python train.py --d_mlp=576 --init_mimetic=0.7 --decay_shape="linear"
Each number is 50 + 12 x the weight over the matrix's rms, rounded and kept within 0 to 99. Layers, rows and columns count from 0.

# down: layer 2 MLP down (transposed), 576x160, rms 0.0994, rows 118-121, columns 0-159
# up: layer 2 MLP up, 576x160, rms 0.097, rows 119-122, columns 0-159
down118:45 20 35 51 41 44 38 49 45 78 43 18 34 73 47 49 55 38 59 31 55 62 51 49 51 48 51 20 48 35 58 81 37 49 44 42 72 46 52 56 73 59 51 58 41 56 57 42 53 28 64 67 47 46 95 33 44 57 35 36 47 17 39 54 33 42 24 36 41 70 45 35 47 39 38 43 55 69 44 60 33 49 68 44 35 72 66 36 54 51 62 77 72 51 41 74 33 47 37 54 60 53 59 40 69 39 69 32 59 51 39 39 40 70 40 66 41 53 68 40 52 53 48 52 42 57 48 42 52 52 44 51 29 67 50 26 43 38 63 59 35 56 34 62 32 43 61 47 20 45 51 32 33 36 43 62 58 56 41 58
up119:55 37 50 61 62 53 57 66 56 65 65 49 52 39 45 46 58 35 50 57 32 56 48 52 58 82 31 56 66 38 51 42 46 54 58 39 30 55 40 47 44 61 58 51 74 54 46 70 74 63 39 38 36 25 75 46 60 47 61 41 53 64 55 54 40 70 43 24 41 54 39 50 53 61 61 61 50 51 58 84 70 51 55 27 62 53 41 67 49 54 47 40 57 54 50 32 67 40 62 47 64 31 49 43 49 48 62 74 48 60 38 48 37 65 69 62 52 60 44 34 42 33 39 37 63 30 61 43 51 47 23 47 70 70 46 32 28 48 25 43 46 72 51 66 42 41 43 57 70 46 56 70 21 37 52 47 24 72 56 45
down119:36 24 55 48 28 52 39 47 30 39 41 56 61 59 74 63 58 51 59 40 46 58 58 67 54 44 40 50 59 30 35 41 46 59 58 63 37 32 51 47 39 61 30 46 55 51 51 58 47 62 47 63 60 49 44 62 35 55 60 54 53 64 19 58 68 54 67 49 57 60 53 15 55 49 51 48 49 44 48 52 59 47 18 42 65 74 47 35 46 53 60 31 65 40 32 50 44 55 87 49 56 46 77 66 48 41 40 53 68 43 63 27 49 39 16 54 33 57 44 44 34 42 49 49 53 44 43 67 44 93 38 49 37 50 46 31 44 54 43 52 56 49 58 39 61 53 24 39 48 50 63 44 50 37 68 48 49 51 43 46
up120:49 35 31 57 63 33 43 52 71 45 36 44 60 31 45 48 69 63 52 77 72 65 68 40 51 47 44 38 43 63 46 48 49 52 64 47 42 54 45 42 68 38 53 42 60 31 43 43 55 61 24 35 55 68 24 50 40 56 55 40 51 76 53 42 36 48 67 40 36 37 49 32 56 51 53 57 65 60 78 49 46 44 26 36 56 71 44 36 55 56 42 53 63 50 47 79 58 50 41 70 40 45 52 65 61 63 69 63 54 51 55 70 31 50 57 59 71 36 52 57 56 72 44 60 64 56 64 25 53 41 27 41 53 53 66 56 31 54 65 49 53 51 68 57 50 51 58 56 62 73 65 54 49 73 56 72 49 41 43 44
down120:53 33 49 40 57 42 77 62 69 55 37 76 51 44 48 79 66 44 47 48 28 47 52 39 31 53 69 47 43 53 67 42 57 55 66 70 34 36 32 48 38 42 60 38 47 53 72 32 41 46 47 56 51 65 68 43 56 43 66 39 71 51 41 67 57 68 64 46 59 28 58 48 62 40 43 50 27 47 68 45 49 48 42 43 46 47 50 47 40 68 51 37 40 49 44 60 42 42 49 67 57 29 66 52 32 42 32 53 48 54 47 63 49 63 55 58 59 20 54 74 59 53 32 20 39 76 44 49 54 55 37 67 40 57 46 40 50 52 63 70 45 56 51 65 42 46 39 39 55 65 51 42 37 79 46 43 59 31 53 43
up121:52 46 50 52 53 51 60 36 56 58 67 56 34 56 56 63 58 58 72 31 63 49 43 47 47 48 62 54 69 57 49 67 56 55 52 45 12 40 48 70 55 63 39 57 53 55 58 43 46 63 63 53 52 47 40 41 68 44 56 40 48 71 41 27 35 44 36 63 46 34 36 32 35 59 54 85 14 49 50 78 53 47 47 44 55 47 47 69 62 40 50 51 26 55 53 47 42 36 50 42 35 53 48 37 31 26 43 47 42 32 48 71 50 60 41 46 34 61 42 33 62 51 37 54 46 53 61 38 41 55 43 23 48 61 60 74 40 60 48 42 53 44 67 59 60 75 70 62 51 64 26 67 71 75 77 52 32 62 56 50
down121:54 64 21 45 63 52 42 61 27 38 46 36 65 37 56 73 45 28 66 40 73 32 59 56 58 52 69 41 44 66 42 46 67 37 24 43 60 48 61 50 50 39 48 55 54 48 35 56 55 42 36 30 22 89 61 45 46 43 51 40 51 49 57 45 67 32 42 55 49 60 56 20 49 47 45 63 43 50 34 57 58 64 44 67 71 51 60 46 50 58 74 49 52 57 60 17 37 41 48 63 41 30 41 48 54 68 45 43 35 49 41 66 54 59 43 42 35 36 27 59 32 46 33 47 44 61 45 60 41 34 64 47 54 60 51 43 62 72 36 43 75 68 78 40 41 39 47 43 60 67 39 35 43 55 32 44 41 47 61 39
up122:49 62 59 33 60 63 61 60 65 41 51 49 39 60 49 54 58 57 55 75 48 55 48 49 58 41 56 41 55 58 55 50 49 63 45 55 57 70 56 55 59 31 23 36 62 64 35 75 60 59 52 33 46 45 55 33 43 38 23 64 53 45 55 48 45 71 62 45 39 71 40 55 34 52 62 62 65 51 54 52 55 46 39 39 66 46 55 36 69 49 51 35 73 64 60 73 57 60 45 62 36 74 54 37 41 58 57 71 39 43 56 47 61 49 59 62 57 64 50 33 49 40 41 51 74 45 60 42 35 57 35 24 42 62 64 57 44 68 33 48 56 49 43 49 39 49 55 45 44 47 60 53 41 24 65 38 22 65 76 48